{"hidden_size": 768, "num_attention_heads": 4, "hidden_act": "swiglu", "init": "normal"}
Each number is 500 + 50 x the weight over its row's rms, rounded and kept within 0 to 999. Layers, rows and columns count from 0. Numbers have three digits each. The size before them is the row's rms in percent of the matrix's.

# up: layer 3 MLP up, 4096x768, rms 0.0656, rows 858-913, columns 64-95
# down: layer 3 MLP down (transposed), 4096x768, rms 0.0623, rows 858-913, columns 64-95
# gate: layer 3 MLP gate, 4096x768, rms 0.0671, rows 859-914, columns 64-95
up858 086:490443473479527568528418458461507504420478588440539445441501558471528474453479543479496611567535
down858 095:495558498458502498572520522499482446527568516525428547424468526515479477493561508484486551486551
gate859 092:554453536506544507518582503551600512552533461493469577518485397533511493454547550510512531499482
up859 093:477530558482506515501586492534497517464445532553523520501439431481499493586475461460482472555600
down859 098:460542527540553562491517498594525568460499551521491426532472549494416466527540472506512546559412
gate860 082:495397566466517524500497533460511470439445470484514460608471445544519512439525504417541501519519
up860 087:476517613471514537424580445439462493532520490465574556530429465585495521445547564533496495484496
down860 096:506534527473579488518398500415564417524522512502466517520463493511491517412369515534423499540456
gate861 109:480547442555497467551494481432476367549607522580484529450563560552472594537547473505405487478445
up861 104:599432485466464514469526625492502568525478381491564500570526520527529452372493618495454571458508
down861 105:414598551473434513515515492522517503492507476574571488465497588503577493572539596564555530461557
gate862 090:543494470520500525490445530559590519539616537486527544536486425517510479490545530528379612506401
up862 093:454513546539564466507427370440582469466503422479456414451455448455400616533443564439520448533552
down862 099:429405494489469548478488445476458540574384480604548477447522452451580536498485498550533507593521
gate863 080:476484502541493482518537476595460511584515563450516440515548490550427560581487528529473499448502
up863 086:422500509515542462498536479498451466391415465569512530489597544469542465505532530491564443544405
down863 095:467575538470408537458543473481480456561565477441476407466458499539537495523550385489532491482484
gate864 095:477455495479470499425545414490477528487478497476445407449456461548520553458483437521681472527532
up864 094:411517467518414495522562473519488421612538524478541566514490537506485469614560450482502466443460
down864 102:488466487466537544507479461531529585525510458459431511497483538487565536546524541416490528508450
gate865 094:603603482513543455474489590555408526499542560503470428459436548439497525468486480366552506433502
up865 095:497481510596396607536460512485502509620416465507536452425495479488526493521434428530446494552489
down865 099:491514454493511527472485448562526518492356442451415439471502354519510484579413429464499487462511
gate866 086:535584504556475456475516527436514588472503425496444510574523447525444432405558466542527547538387
up866 087:446490452454535449588471523471472498382409478436454526461487422536470461451490465478558575468446
down866 095:549491506449554377619505449459455564477509530390385439471527487458283459482448441499533474526430
gate867 121:519465524595465537458487465518512510493415561518504407532504518468459565489588390513587557499383
up867 124:503512559581454535457541479548610471409425516484602431573533542472495486470605421469547441526378
down867 104:473510441492457481500530388449465508496471467505541568527527495451441486498462593566517605467467
gate868 101:612542654414490506517427539470549549452497433528400496351591526535598488525653533470578507457483
up868 105:583459595436539514512551535559592536332527445539414612413502512595468492476639516517549474505563
down868 101:451496549610545447480508565459456437473572465479557457484444501477508503478508504531469548498544
gate869 110:430576494598487460519502453501457510439505531562454525454454449485535553482491488527463509553548
up869 112:582439484457583388501524506479595535525559557476507375462521536526485441558449545429498539413526
down869 107:475522518452541509548566530565589507561526411471524611539449504537447533519464556446553537424508
gate870 097:448345446526531484486574511507522550457512458540433506503496486474485494517521532481528443512440
up870 097:496396388492533527495467516485517520477475476500376602458424505493603495520586497548530470555440
down870 102:469463459450509429568418520495519530525427543530493421435478439597508494435505542445591427572426
gate871 121:415488506505470401560449449524549581424517504518498578530545425547489487486511527554526609492467
up871 115:512499549530557447473507489559408513445471518605591518514559550496578601554427503560470512475528
down871 102:491590551536562523347571460498492387433459440522460487516373511567507558477547545441515553515491
gate872 095:498506486511621443559538441469545507548468503462494573493462591534360503576438488428444525564464
up872 094:510529518560480538446578434551496476464497526581546542460533450442493465534513445507536522407497
down872 098:507494517578474446489492492495460581489494559470514493573513532514562522473374474514498474405567
gate873 118:527482466452446502492517568469553498499582518545634428446514510431447554486498448514436479554506
up873 113:517503552512501455557452474573528466405414491431463566549432448579431479539564531533622600478502
down873 105:467516520447444511439495489553553503447560572512498463483448456500400457492546524528636513467545
gate874 095:454569475489532553533509485527491588505556446416490433501509473446499448487430571558479443449512
up874 103:511531478511521527568539502553553588538551462456516413545542362505532466576470534484401465442500
down874 103:461454441465494587480510362503536490552451486486477485560480472500464440554447502505549449536576
gate875 103:553456482563504580524475562445540504470463583415504586426478522511538488478463499450494502526503
up875 102:530439543536486487496482518475562495599501538533493430507585482529494449470503465514476421549418
down875 095:550463460498489595533523572480572504523510507522562520466522499531433506345556530449415405484426
gate876 096:517513371497547507514436396591546549446541453436466514538558460533447549455507488427519498558587
up876 095:502447449509586497471538421556552517488459470487647482555403568550479620569496537554538476570494
down876 097:521450460447457466447537462497658566521497364524472444519523514438487527513621516419579508520547
gate877 084:565543598586502523519459538498395497505463518539477509526547630488495461426491618511448570518596
up877 084:587432492402449479470537454441533498487544482486468556370579428490453416536519387463477425379490
down877 093:553513488522407555548467495476555577424459489542502522617484526555534509422528521487512520503484
gate878 095:551531629526561384558569559394486531513597518430450477566483508493431468458558497419423481496528
up878 097:475495504516454570440554487578501509467577452531483476449445519454535566542505491486507551496510
down878 099:485546504444458496539477478538441476496496587538463530460553550461484466441415503469522575379556
gate879 103:557501492506562517524522456486524475455438412588421644517509475443486443501430494543551487491498
up879 102:401560590559555407461514508470536507557496489607524560518524452447497503411488516511591501475439
down879 101:472444594482515485486507578566555504448477471503483480478561428512526566461560461450542464540440
gate880 078:434575516376603538429616547551546522536492503487523478626491426502528419424546468568413535510533
up880 081:483536578588517489442525491502454529444619515545581404430525484496491460438535565465520590474409
down880 090:465511510537520535526538537565525491445525564526512434525572384456539450567536515551428462478516
gate881 083:517523472488478497454625446446519470481468513454474509395487437597536484565472480556459488532449
up881 085:535492470646495542476509573492475428466487499509597534570501502414477425589504489506580605545537
down881 093:532487474525472412425546398468460465397452384538583500542469456519538422493493421469489454446397
gate882 093:567497481486451563463517515494499505498641445507605471474452457448473527568528430556390512502491
up882 090:509483540515398478492451526506528490509604522545453456437458451471398514478520423473498467548485
down882 096:470564522528495470457483476497539471513500513428509431574440487548385459563525439567511535531582
gate883 100:535500475497561540500546485522507514441531540433532425431507559502533455527537481487497597523511
up883 108:479477589580526581549469545479525506587414539524501522515537496386408514417503496556553483412539
down883 101:498487530516475505495483466472447484502553442495503545557471503526546557503605514437502519493454
gate884 098:460399452513565476545488539424476453589424601471409495501447537380439519526497418491618548481565
up884 097:542556471561447593547508561456490532489515497510542485483563457579570491436480596533454430437413
down884 102:495531435470612568483567429422515512485474519444470426516465513359521548623477629483513574397482
gate885 098:481501437602505486474516532631547601483432487499474421418513451467460528424491428438499528526376
up885 097:446516505623511429513589526558529500585426534529476368399562418479431438525485449483527463527458
down885 097:490439413573465393447515519476560516572560606410489420399522547452441514506394426554521496461459
gate886 079:461510614463552501500537562550522538402541472517491504527535589512529477548483520524460550488531
up886 082:485587513506474501540507556539435488427529381531555504448473491430581496439479656518386519582511
down886 094:550413475451396424480428421448525465423527485476505457527449590577554511433531585577426574506497
gate887 099:499529454472498460480512549538413446398475554479496435487486405572523463597396538540543507503445
up887 101:499454480498540529530511443478477518545594446437566599474498551541380593518500511546465509504609
down887 099:536482462477537554412563501445490495576551422514509516506488507560495492535504537563571514542500
gate888 158:475485526541521575596453551451438563573474561563634491504542570484511446485469553465531487491502
up888 158:427533468453528554459439629477476533566486527584576489550515507432524449572548470417519495546507
down888 119:431448468571502464542494492504560512332474563534469502581474433413464457593467521472557554501512
gate889 102:482459457594453466506433549471576510534455461435462463485436620566504442503488546484473486636450
up889 104:513521471564439430466485520475556492555428409465458486538484585481548541479552509486503347594499
down889 104:477469481558488472483495507594460435512435532506495391469478595486530456472455579478513511526524
gate890 089:537465481450433449518520492449534367529497433456491507457427481537472567382560480456568478450515
up890 091:496438454384508499495514434439513350517400545398490533518509484599550551463486453565448532447537
down890 097:503365467498512504537451537419511376503424557413532546483527466497571553480486465468492549452563
gate891 080:466519601532528493516534475610475466436519552523498490512467488520558490481492431519548466566471
up891 082:554532435483477539530463507474480500419518440457463381488472517559547450534436538488360488527456
down891 089:566515519540497541549414519495504614429510507499466492544534501464454518529475529521483469529475
gate892 097:523541548415509543463482482520498397403444436537468563452470435456466516550557422482466459522545
up892 096:440513418452426466459496504442514488545517487544513492495432616350411552609541531497549456529409
down892 100:496488519482433456479585549397530551484551512482508541507551467377459508472564532438554517510540
gate893 096:531474438524441517536562502463628479535463466536533598521461468498546475504705438477400462590465
up893 095:570566468459552485518516468517455529585574611418536468497573516516461543490339585419536527491540
down893 093:476479484562452456494466483524488557529575486523550571439605494551547504494517447498521364487511
gate894 098:477528515471523544533498397564567543491570494480528442524503511560465500520475597492504440522501
up894 096:513494459544525495541630464588508572477523568503472425588558496551497480472528518448501461518539
down894 100:506472530451543497392465489553470604470544512490459559546481477472565508514450488481414520506435
gate895 090:513515481492509448475414504549571480404437549490509454474505588480515517523515429564534524425593
up895 091:511506536448476507416485512497488347471521588569540549487461510550465440558510407563409607412513
down895 099:409505641419467482601384532565442535434568567485433485495475494477516433465603548516504508505443
gate896 109:590534473488535495525485511497482541492525567547558561500420459423547488452524499451467551506544
up896 103:466520539533502450397506515471638485539491564572455533494483459533481502506495551519603495517432
down896 101:482634482517482463474496492415486488512473492360447520486521408440463508564385522425468465449384
gate897 094:561390533503437498585510570490601392564460400474497557491411542530538544572485523503464539548529
up897 093:518511423500440537514465538486542414444445440524525472487486556460559527525487469583538315391604
down897 097:526542465555425528477487457462522476469500475510433529413454471534620521538545428454556547417613
gate898 087:492533537546447435430416480466459390585494467527617465490664567533463521497511442576436506483530
up898 089:560481586578467462421531569512430524568517466537467535578534593380562416550539471450491502569426
down898 097:512437366463495481542518580517490475466441517446500522464499518480426521573502584551475549346490
gate899 089:588476410529532445474478456532522534581450527467473475459478549541465427601521540404523533447611
up899 094:529529421548370468462522535460423488452572452453450440489522458421532501476486473482473491503482
down899 102:478524548465477505519485498401608507514457470495495330496518470426463457490460516468481564488488
gate900 103:553522517396517497474470560536449476561501431533558495478502453541482526451554468496462466524594
up900 100:391476417463518564552572498457496546470428617528461483582561542462492569495411614458460458472449
down900 100:480531527528536521534525469511459488421526503517516601473491546490506474511414596416453477526538
gate901 103:563426491477447530533582497487485613589509605427469541467435492432552587428470594562445508533533
up901 102:529469491498559542495574464529436522523452561464524476386438499421529527430499481486458505512468
down901 100:520461470516586384455530519579485504545460455539402505671492450514530576568574450528526441466492
gate902 098:448520473500569379532459512520431452492547428438496560441468571510520589557500518481555605509492
up902 099:496581554468515484427542607450488464586457457587458518481514504465597583550504455527462360449521
down902 104:505583475519506488502550561587423443553581495514550491454516505414507513511391492456495510440500
gate903 099:484513611571535415459437556417600525513543514602515471488454428502467426492556547544471472493454
up903 101:500558437522454586443594413552450503508482500450538501548569545486540512494452470518490483481467
down903 098:583523412433514519544482487553449446437503482475521551553455542511466537445454455497494480463574
gate904 090:570537506534615574452484481522432520588500534461524499539459512504455480525494519556549507548516
up904 089:410468536466490525423476557462482501545468576519466553520537583457518385530502477443517519464493
down904 098:522489517504490477502628481510484468506523528527503500507580586485539502582495509421442444555450
gate905 114:540417568526467528416470399477533457463436453510550441440488461492519546577407462521454481608581
up905 107:558458577480511517467445497516538456390526458491635485474450532483535556561446473506527488648549
down905 103:464535567491546510450398491474540494519491455575559535502524438468519532540380466542475494547532
gate906 100:430577443509456525513512542541500593512465485584548547420532475629522524532483417390566533462515
up906 098:421484495468564417594493448489461416516502493416443379475437477534459533544458511508478512562433
down906 099:480447537444416360622501533543539460393492472499495573395451555422578479518504557400565482492461
gate907 077:463493569574450504483505528481532514517487501580502419503489469509447445444451459467514466391464
up907 081:507517476456530526424509565492550477409495437515533537488558509518572506567497492443475466515663
down907 092:520546500512524526490549495507516534453536506498393566502516519471505465440502385520493490549533
gate908 081:585490463523422489525519442601437560605531477506544453511495506434403501528536421607491525470531
up908 084:499515475514545527479508509471587480480451493544550420485588484493500548555478460500603563503426
down908 093:624491445508456496498514481534563541617528458515480441456578512436495380511558446556577547565452
gate909 104:475475563463565549553515626459481518414465555520564485513514528525536451524394482587505555461444
up909 100:505485531481452548423480464477522463482455447588584581504498474565508450520494474495536602510508
down909 106:531512413475505589504460461648520516493495496507511428522521473446459491555432418433494546577497
gate910 093:563517500525549490450554476484486423606458399451511461423504553557469476470463522409404554560485
up910 097:605516396521459574479508485528459488558522488591431604406529469509415451475420442367469446535521
down910 095:595486538512509513517463446518550504438519469504476555545557571545564432551396497535439499538521
gate911 084:390450546526544530402455490441530588507534388505469430492509506462515490479565525626507523502483
up911 082:409467500465448470433465471451449547503510535488474478477452524573472516535483535547407484576507
down911 092:433404515451552480468538449391562484500474456446525603574564528379533476559397512506441438545458
gate912 106:488552480444464525486467469594492492474479522562487552493438503581521553526581437421440563530435
up912 114:533564529573537612498559452549505564531534452434541488464578514447524531555473534542562426485619
down912 106:515492575505563548597542453533510650529515531506479499558522487542529544519493532579497468496469
gate913 102:511568569472379454443467496464478518539505587469519389472530584520522567507495485488539448535471
up913 103:538385544429436378480479393494434480555484511542514539576541499476523422564520568468531451426534
down913 103:611327566552528515484459482480519518491536543492540501575530599459481521577496585424429432511427
gate914 086:489502503491477492458569519593573558556468590476527442557514462440499543459427552491507474504454